{
  "n_head": 8,
  "d_mlp": 1024,
  "vocab_size": 16384,
  "positions": "rope",
  "init_std_qkv": 0.0236,
  "init_std_o": 0.00589,
  "init_mimetic": 0.7,
  "lr": 0.00517,
  "beta1": 0.95,
  "weight_decay": 0.11,
  "final_lr_fraction": 0.0
}
Each number is 500 + 25 x the weight over its row's rms, rounded and kept within 0 to 999. Layers, rows and columns count from 0. Numbers have three digits each. The size before them is the row's rms in percent of the matrix's.

# layer 5 attention query, 512x512, rms 0.0855, rows 57-63,121-127,185-191,249-255,312-319,376-383,440-447,504-511, columns 448-511
071:514521502488522515497501478478524501429500531500500556493489472512498513461437518493499497487508457506502494477493546552518498501517502504502530537529530515500514459530521490497494483488488529
072:523493515473516483532465507513473517452507479524454504504508510545561486483520543495531499505549538552475515509493502517489564562503522519520502516556492529448480487503439488505511521505485504
071:464520432493471492518489535508494520485494517518519482538516499516511474507520526493453530537486502514492494548530497507504453503503496522497515481546485481512490512507469430448485495478480508
075:502487522522478527482492456494497441500488493512515532490466520461504481515486475495464508502503519513465522524504527513451515501537511576504480498506510468496508533497545503495459498494473437
072:501531534466534497464554492510532493458523558478522482500498451516484487453459514515491498445505552495477490497441478471482457515506469534495518487529493444509493504475471513501461468487495435
081:528505487480458447502557540502498506503463486486493492468583521518481490486526519494495529512461464472476519479565511497514516460465484468432515523479529470481475504519503502482514507461526487
076:516552548518518492538515543480481487525497452500528494470542497467477501488495497472467512512513469479516526470470492455467481525528562487496499486511522487463478527474489480493515474493525514
146:495485505475477507478522507489489463446488480484477501494501482498492520507469502533501468463541519488535487445494472538489500467516489488481513507528506505472513486533541526519484479509513478
153:482500537473519507511497511467465485427525512487512479516499501500488467510546492485507539501490527504512483534484504544475548516514532472486531524530485503473567494485451491515466527541516494
152:443479484514455483514491512470518538483515493482508486513500536507472476497545528477437497492510503500492474470533511493520495508447493550497503500508489492492487518556454448457481480492515484
155:501498557541511483486484509521509485495530489509488466503521534496461487494498502508484529450480516458487548532481501482477525519547548542474496494505500477519505513500481504512490503507443421
159:535509555451478515482524508537484467504497548531508509494495479506551459472436504501486511464468518480509511487465484504457463466513526485502525465520498476501521503494469469516497449516503459
138:501497493481436479516525522539483480475482534482499491502500524480492491514468491525539512484466537455494511533535496487521524515535467537494468498517513477510488499481519492457460523507494477
134:494513521513518456544501485551517481574574427537512532471533510493469536484503474486478480496481467508484482494507471521497529489512504476458476492480449465448534537453493496475492472513523522
087:497512523494506526527487523454525461474469537442466496476466447502505501487474501457508499464526499485453475483470583504479509494493503511552489528484505468469504493488510479477508527517464458
086:489537497472496463547509506473488484504520515484523489515485519478512521502503502479524515500523510509482480503459521528495546487531537465496503512511520516504524481465487470529500500515496478
079:436441493501495521483470576524482513483489518523500516478513531529500529525505516525481508491484472525519537465503514438514490535495503494500465487514497486498503537490480490484490466513509522
082:551506528493538488491498524512460476489520500489477524522526527510513523534481434505489484495499541483527492457466535482515563515513578581528467511493501489554517512496511512512518445501444510
083:517545474533525568478498538525475490488476502504503545473534492519523471506459482547466515466464482499542539479492506532525471523539497470500488505508490487501465505528512497536465477483489470
081:489473499489445453498515482535524501512506515460520490497506504530523515508480525538516531512498495524473483487512524497546473485490482461492487507498511518501497495461484466508474513471500498
084:483502514528531503529494509487526514512503495558537487457517510488520511505487514510473476523501486485473459512509487490448457518500524532521508525476475524477470512447463470502483491499506517
065:507529467497487490540506465496446472468486490500481483477432488478558508506513481519534519506505507460517510479483532527534518528521523519517528483440528498499524509479492444500488460505487461
062:509532495471495570463474498488493483501543483479528510470461520521497466436525521517506519497528531495491504535429554547497498495546499493486473493520453511445527499525521506490488503517506511
069:456499512493479493513482504516444527531451511504525479496438501488493490521498561491484507535491504532517473485471518490475483488502530531413501479549504504497462481491483517528515478511481544
063:501496457492500523503485478478537455544578497504501515498508502521481483535476490463480477508485490505531516445485498531509461513510537506483529499479538492515474529478510498500510479523464511
060:444528460501550483522526526525504481494519485467503519523543477529501508472503513499483505473518519474493495507475451466520505510499524535510479488466499503516463516554481517522549496500497494
074:504535493506495510486477496511515507507499530523540465528517491510480536487486465494512515506532506445516500482488492515511500485494493471516527517456542483490478497496514493484476574510504498
066:484525575477484482489526510512477468492497443470469451513466518485511494492482504532492485517493536480460486472469516529494509476510545528489556452451508511505510489484479516520471546498517511
077:471463499474457515546515476503488513495506518504546540468505513508464453488505487459482528510542519481481569479499484508487508511455481487447464490415537506553479533520448494482525488449510493
078:511527487467511516515520511482476423467461516478517508491496500515487490509463477489462494484528518504512490488461484513488510469492545493537501516543458507471515507544496484506460510501498508
075:490504511508503547500504530507460497458469465462521476495536487517514487531527475494513535534493525471478512495476491540454550517493505483479463488524465543507487511474456460509492503556502493
076:437532495522442511541508506482518515516549457497505482498488550443491478492533498496483492487481520492504516506516488510502499476508476548466499495483489513497490504560518493484522459500508493
078:499493477519495510487490520515510527507482503472472506469435524506471492465478508505506534452527444509487520514520512505449526490509518543465477496514470479489489522502504493528461467542463459
076:513521530497525515541506529557491475490557505514536506517469496489491474498457517498461459464453510498536489507466480522476473467520485452468488487542528422541500510476463509528482468517527475
075:533492456476431503490500552518477473504487537467525515472445569505508518472485462511515547495484498527513495492508486511508487496456486430466488528528468466493473495501513466461506524508529482
071:485507586488556476467519514501557484520474424520499515473431499481516503513493543513492502517494505514489490507508498491491502519504527482495465478541452488476517528492485493506509463484531501
092:523493521471499502533498510531507449483507491507537487518467464474445475468545502479493515479505458530474483544529492457474545453491541491497494479504469526483480501520490481494520502484508505
099:485518490488501548526515525463487517462479494472459534532504495455469504473481492509525512466569485443484480501465522536486499496452514503543517522499541488510552517456517521510469502457492501
091:468517522523531567465517529489514513462506489470501478504505526495475467510504482497469521486524503496509531515475488514455486530513533497508499501538466502477524476499538526501494525485495502
098:453488500556486492518500545502472522483499492502568529502476534525485481495515526524485532496531500500490549455486520546489498539471520505452528462506498509497466510525508455474487503483500487
089:485538532501517514519499473495513503482551519507495496514496545450435483487528501436445512479485504471496520519500452486525521503543485489491511479504515458515478503503483494515530482530475453
098:489533477495527465455463512514505482499481506491517507493527503534505507497486522506507505498514529455524486517490472464471491530494562519510477506521444512478475517527502476524498530534519459
103:508483497455485494520506495492484477475498528474514484505509543455483468486482478519578534532535487494518474517472516504503479489461489461523507567538549460525504540443482478484486506540473484
094:474474470484560484540507469484531529506538451527501534500516470534484502476499503493488447497463506491493516451505500514460482493535520516498508507501477497478538529476482509484507467525528515
099:513513508473519480498475569511496479476512498509552517493520493493443468495514505519493503487482488544497485541520459474495537506530500513481529465522473542481504522515484469479516497499470511
101:479504542478514530502502467468507497466499488504484504524458485496487520472493507530502464470531529467512512459455518528491503466486493493517518511494528480502520479506512493498486497478504471
103:472515561508520510478498493476453511435521482480507504478465504475490460495493491527486546478531529505515453560471495517499559510526544463522504508483469498460550466481512510516471533478509502
105:466480475522477513518506500493498546494497502493513528512435523533457461494539558494458501493548496506468509455501526517484504516470522513446462476528480514446475457517460465476492461504505469
100:504521514498538498487483509525512538498546455517469480544533521472493485528484515487453519496497516468507511516474479496477544501537541543493526479502530458511524515503492466478513494506479462
098:499513501484500470480480520530519505521511523512518539481494468538513456496477512521495524430441524486494502465489441490476493472507538528501476462489431488470512516499493459537534501524514481
105:454484482464469455477533509519494466482495543474487468531484528491476468491490479530545541486511507474515487527509483531535496516496483500516475530486540469508522494473505500476493544558488483
096:482459498515514463537512500507532518540538458534496528495549522504462501470514468482481481475498505504474462513509470557505475502537525501471482533500467494467532563444494500492493474486486500
156:457480501478497510510504522492518502480491527483546512506496485521472452530510484485509507514479509533521500473521451528473524497470481524498493483477538534473492493534482480487525475505478529
142:494476525470492526470517498501482492459485491515476493477474469462496526504473525517484481491533498477525478443520499547493509471514495476491504513538489510484497496551536517528468504517511512
153:493485533474500498510485520468451487445512499512490476523518475518509472499548493462520545512490528497490489520505493553474543535483519497481531520532502510471560498492452467485493501562513501
143:458516470520472475519487518493513546475507482473520498502527536511492474520542521468453509504488488513503455509553528497506511526470499546530492515525480477513479550522471457454497492509506500
140:524504540537508502510471495497490480502505494504510485493512530465444502489498506494487553467491520474461537533506528508469498517520521558454480504497490487531513517498481528490459521487445418
154:512512557441500521490522496520474478494488553529510487495502468513563444455420504483493492444498511496517500507445498505469452488520499498497524479533524468526493500509459464510488438467494433
137:543510491484440481517529511549481480482496490504523463494518522490505488483495518543523532496425519487491501524537505480520542504511486513495472515488521467459446506517513503465490516488501477
138:514522519498520459554509491535523493537540427519506510470521503487469530482501490493471490505530465519516505504480495509503544518535551487465482480488459474453512539452479488470506474519527543
# layer 5 attention key, 64x512, rms 0.0651, rows 56-63, columns 448-511
142:502481500476490483530470523512489486483486431491501462517544471498482462489531493488450533463505537516511512488497466521527508444534509561504511470488479487506506508496520493483503497538502524
139:527485494462465540523528527456527466489501485481489513530473502508496518541513465510486513506530493477500489478530504509504539543502484500494490494514513513464472486485499535484468494476522483
137:513498512523506526540531502509490467457499514501491509517511536498514497520517539495468488504478475487492497518483490499458495461477533462489528492509472529535516500472462461477508481491508499
138:453443506490485490502542497452511483478488518444507533493490515464478488500544557526486520512470455471500493507483481490495523521513475545517501458493493491515452512548484458465505505509529516
140:514518511548524465511472482496549512453518477518488473497454484465510498532504503539515479503485526490501502517499456469523510542483503506514507469489521467528480504480496484475519518499504471
141:494487498473481497461480502498489501498491480531499517500507538519547514502493498499484536486452516483505494469503520479496486553527543477511499508498517485505535479471469470506482438514522479
133:491478539503493482498506482481478508494472508489486495565520499458512456528480470504522487486475505485505498531499493475543494526500450521501488472518544476531507490506483531487506534509478517
127:475493530561538479532509479542479471490564512511511525529528494488481495504470490461502475510479413491470499483495473481522492520504482493479508504531476468483491537490497481502477477559498530
# layer 5 attention value, 64x512, rms 0.162, rows 0-3, columns 448-511
098:516513543454464510468480495482510535519507475479501522525512485525487501541512520465502505527487482464462537524493490453487467525488483542562508532467482505481491490514508511524510504536448487
102:495458525484575520521538497535492546449475521517535490483496448549488455511527483491499504535523502518471490577516475504500515506503516494502561494520510521451515517503538556502512529517453514
099:483482511493529504510468487474473513508506470518513514492490517506460517493491421468490515462477521459508511470489475453526508499531489508491529475524488513498484457519444509494494533524502468
099:527488542490470486514507483489498518493506478466505465548511504561497453487515470466498549489489482461481509502437421482467512481529490493532499473496537496497520513506525521450544510489529517
# layer 5 attention output (transposed), 512x512, rms 0.131, rows 0-3,64-67,128-131,192-195,256-258,320-322,384-386,448-450, columns 448-511
102:518523503542502541500461479484535517539471449501508523488497526482471542528473563474464513459466507532485497468525502467487543509458504492517532523512525551504547491481518528511503501502483489
093:536527516465488496525552494484526521477503512488511452490475480452528515511511475501464462489471504476486512505526473514509532517486487498474510524541496499493494488488468487524510600516469451
100:517538522514579517498448483479513472521486483530524498513514527454460480534499460510511514518457503507527496465488497537508452512480480517505500494519528560497464517486458523517519530457521513
102:497491568507519505476525487502500523463556484499478465547468442494478518488489472510460483479454462484502499496493454506522523519538480521512462510508496537506499496480490518529472510502484488
115:501558545527502493507487466464499498515499453515505517493528519499510537502465559452449503504528510538477515466536485507496523494481528487518511500473508548502548493477517504506481508453519451
107:515499535489490490533513495467483572523453446465493477476501467463500470532487509493451456484493512476494481487521484490522515489513507502493527522520503488521454501451449494495496535538439495
108:513510497511547516495457455466500487506490494550530500504510536451473481535495471481483493500459522491508471475511491507467474540455456490512495500536521562498479498505464545537505508483533515
109:485494525561519496477507513465526507480513516494500474504494473495494505487549507499508486467492496485496454482489475479528529500516481502519481482524484540500502566480442516532498519538505494
109:541497541539490467549528491473533484498486503475521530518483496476531484495494430479484480520464494536504471527548501493501467532515519495474535489490445453508448510517469461486495460511494478
096:506519474529489494515488498496541464513473493499511484491512520501504499536507482517508513447504514529482492517495476483531505497472499508480509493484472518539481455512513500483541477460526496
104:475509506498462475441517470467512488533510524532514483439525483519528512535520487507451495447501484505502529508518498514502521516553465452499529495487437446503463461462488492521441525515467515
099:500488488528504455498476540528480505489522468493569507497473506500535498514480477453496515520536456508472488496479521487498512473519451480471492485472519517534518516481489488454474486469498498
075:459502485534455478557512524519491497479489496533514491537522513502513500501484507551482491500499521467461502497532519507515475557500494500515477524523530485484519471552481513485505487455487532
101:508505490542518497507521540534527475530552497497502500499527505535479465481482492512516482484538533506548460538486482488487541512521530470462508446449474497476556483487487508468556480494510503
080:480515518538475520487479539477509518536468492511484535523502515510484491465536481536483445488553507471506521483497488482510526480492501503541496522519477540520499496495513517463521538472531496
083:487488523487490490493535517480517475519486496514559520503519522507509509510516513525468457479481474525510475494493508487489518479490511508455496473487511497494531524553470477513511509519522501
111:497441501492502506463514541512504530481539518502483490447506482530495431468539492527511492516519474423553470552472522534497463476530461484499457528487494447509473550499486485512502514491515498
112:494520495508496501476480499541501463499518554524490529515511519518497494499526510483494547533512525538524504500455537533508471516495510489489492484470521471492541520563517516501480467461539522
111:497477493511492476550529498499506508487535523448477504494462465520539517464502562491512517515521492493477523502486516517496511497544529482499478538469471439515535515517537466483506478472499491
101:470501498530501543491536486534515478496537500486499421493464465542488475484490441564516525510499501488469546512475509540551534430529483523492477469471471522535505510507473487507475519504543522
098:492526461497496538496462506493464475541502465513481495505476509542487511490486520493477506513508501487529494493497488519474491447490501462548478504492483480516489481554535472507490471513512482
108:477513484495489490518502507538537527456445483479483459477509488519523499484489546483474497524539489526529484467495490458519525508528512491505482470441493485488535499530491474481529462499469507
095:492523526532516473506516431497464487487500473489520511506504453506491538467483470500500463498525525555480514455496474533491497483495500476535524492484514539504555509485521515496499531505505495
091:506480525483466466517489508485526498514482406507520499470511503524460483468499512469508473492516516504503502526556510477536520520520542527493496498494453539546427481452454494512500494504441511
096:437437481462472512470499510453536481482476459495524484531512502546447537515520515479552502487535469479483502521529497483479519492494494508495509503501531547480515496482459495539477500490499502
101:491528478523502525510461505464540486563468457512476514502513540478492555528486574453480522461500519523486510481486480465476540531495505487498539530527521540494532485479499518509515468509500496
098:528477512485496481517517495511500535477525533472521442490481505464525526501511488508505474480499473491489534496486481497519522522499497510459475531510544518485474521468469511501521540543459492
098:544520535506548529492456507481526477531497468565493493493507500458461485524509481500577456519476531523518493498484521509468472467464488513514513491509536551476461500509484509538496509500531492